Each number is 50 + 10 x the weight over its row's rms, rounded and kept within 0 to 99. Layers, rows and columns count from 0. The size before them is the row's rms in percent of the matrix's.

# layer 6 MLP down, 128x320, rms 0.158, rows 0-21, columns 128-191
097:44 61 67 55 55 43 29 38 36 62 49 49 45 46 42 54 74 55 66 58 56 46 60 56 57 53 54 39 42 47 58 46 59 39 49 50 50 48 69 58 46 50 45 41 43 58 47 55 43 41 51 59 37 33 44 50 53 45 59 62 57 41 53 42
088:45 58 36 52 63 37 37 36 29 50 55 62 62 47 50 52 35 47 35 61 51 52 39 48 49 37 56 42 36 59 60 67 54 52 46 62 37 64 63 42 64 53 40 37 59 48 50 53 62 41 51 66 57 43 40 62 49 51 53 42 37 56 47 40
099:39 36 61 65 39 56 60 40 61 54 46 50 64 41 48 63 42 47 46 33 50 46 35 47 40 63 43 47 50 52 58 39 51 48 56 61 57 55 44 43 41 41 41 43 49 42 57 38 50 53 49 48 46 42 54 41 58 54 40 54 47 78 41 54
109:52 43 52 49 70 60 51 43 50 64 44 47 42 61 45 42 51 42 43 44 41 56 55 60 77 47 70 34 58 59 38 52 59 44 45 57 48 53 44 48 31 43 31 44 65 43 63 38 62 61 33 42 59 55 65 38 51 51 45 52 69 46 37 47
104:53 57 57 70 43 54 54 48 56 63 75 46 45 34 54 71 55 41 45 59 50 46 47 67 49 54 60 47 63 52 31 48 55 48 62 37 34 65 72 52 37 55 46 38 47 58 36 50 47 50 73 32 65 51 52 64 55 54 27 56 61 76 53 37
085:73 38 33 46 31 51 44 40 53 43 48 39 50 64 43 55 50 45 62 44 44 57 49 53 32 52 56 61 40 33 64 42 53 41 42 40 53 41 48 58 50 64 48 31 65 29 36 71 58 66 44 63 66 36 69 50 51 42 45 56 49 58 45 35
094:52 39 33 50 54 45 46 71 39 59 50 41 34 39 49 54 48 43 57 44 48 36 50 59 60 31 41 58 44 65 53 62 38 56 44 58 70 36 74 51 49 54 63 58 31 65 41 34 43 59 59 58 50 56 52 53 46 34 77 58 77 45 47 37
101:50 48 49 44 37 46 48 65 44 62 60 51 51 81 49 42 58 51 36 48 37 43 30 59 42 67 55 46 50 61 35 55 51 46 63 61 56 42 35 45 40 39 48 64 68 48 53 43 46 54 34 69 34 32 59 45 54 60 56 57 60 42 52 34
091:67 63 60 51 56 51 51 50 47 44 54 35 47 51 43 33 43 64 41 45 53 47 47 43 37 54 41 58 43 62 56 58 47 35 47 43 49 47 39 65 41 53 62 61 67 68 54 38 43 54 47 30 48 50 51 45 57 50 45 64 62 44 55 45
095:53 35 36 41 43 65 53 46 42 41 41 52 47 52 69 50 50 53 66 45 62 42 44 46 43 59 43 48 67 53 67 56 69 39 45 45 49 59 33 51 53 30 56 49 54 40 33 50 46 23 50 62 40 44 63 55 41 40 53 62 49 50 55 65
093:65 63 39 56 44 65 51 70 45 40 42 54 36 49 48 47 54 61 47 49 55 44 52 43 56 37 67 36 46 47 51 71 39 48 33 41 61 57 50 41 66 47 45 50 28 36 53 39 53 47 65 59 48 56 51 42 49 56 59 52 41 56 38 53
092:37 55 58 52 56 40 47 42 49 44 49 60 47 45 44 55 45 46 48 40 52 65 37 43 47 61 44 48 51 44 43 53 56 47 43 63 55 35 53 48 47 57 53 51 45 49 55 68 31 40 54 47 53 56 53 52 67 37 27 49 55 59 33 68
103:59 58 64 56 61 58 47 31 61 59 37 31 55 37 77 46 35 34 55 56 34 41 39 65 65 55 70 38 45 55 46 36 33 51 54 42 42 58 44 44 44 60 40 41 60 58 50 35 46 60 48 34 60 44 47 36 48 41 46 26 58 52 31 53
092:58 52 54 51 63 45 34 44 43 47 44 60 55 65 53 38 62 51 68 35 46 68 40 49 28 61 51 43 53 57 64 56 44 36 33 55 37 58 55 55 38 32 57 37 47 52 43 57 65 66 49 53 48 49 50 67 57 70 62 44 60 72 65 38
093:58 63 59 60 48 40 50 49 62 61 66 46 59 74 37 40 65 33 48 55 45 47 51 35 58 43 66 37 51 44 64 64 56 38 52 54 46 42 43 59 48 50 60 47 46 50 76 68 56 37 41 39 35 63 56 59 34 45 31 58 60 51 50 49
095:57 50 58 54 53 57 39 46 56 54 58 64 49 39 56 37 47 67 38 27 77 43 45 41 57 40 48 49 46 39 50 39 60 54 78 58 54 46 63 52 46 39 69 48 44 59 34 43 56 63 51 41 65 68 50 54 38 47 56 48 41 54 44 57
094:44 58 55 39 50 51 60 50 34 47 58 43 53 48 46 52 47 50 32 56 58 59 36 61 57 79 59 43 53 48 44 39 60 44 42 37 26 38 46 46 73 61 75 45 51 48 36 53 58 42 55 47 57 48 54 59 32 35 42 41 47 45 57 50
099:41 57 73 37 48 57 52 65 45 37 63 45 40 55 40 45 60 48 66 38 68 60 59 47 54 44 47 44 74 55 37 49 55 40 52 44 51 44 60 43 31 52 33 60 49 53 46 48 53 49 44 56 58 52 51 32 59 37 58 67 60 62 64 54
093:43 65 29 55 44 41 62 31 58 49 46 41 45 54 57 67 29 48 52 70 46 58 37 44 59 50 34 57 14 49 52 58 39 48 53 56 64 39 42 68 46 54 48 62 54 42 46 47 49 62 75 37 47 63 44 62 21 51 55 53 51 55 37 55
103:58 59 56 65 27 62 56 58 33 65 56 38 50 45 58 65 58 38 48 44 53 71 52 62 45 35 36 46 48 52 50 43 58 58 66 43 46 43 50 35 34 70 51 53 56 58 58 56 51 61 53 62 63 46 61 40 56 55 50 46 48 42 57 46
099:47 48 51 43 42 49 48 52 38 33 57 48 55 46 49 50 47 65 61 57 52 54 44 54 67 49 51 27 59 72 35 36 59 35 48 52 46 52 52 33 27 51 64 64 29 58 68 56 45 41 43 54 50 64 39 46 37 42 44 42 53 57 43 39
096:62 47 41 51 59 54 61 53 22 53 43 55 42 34 39 35 63 58 49 35 43 60 41 44 46 45 49 44 48 47 50 44 61 45 50 55 55 56 60 52 52 56 55 42 56 62 56 47 61 40 50 47 37 37 39 58 35 40 54 63 63 51 54 44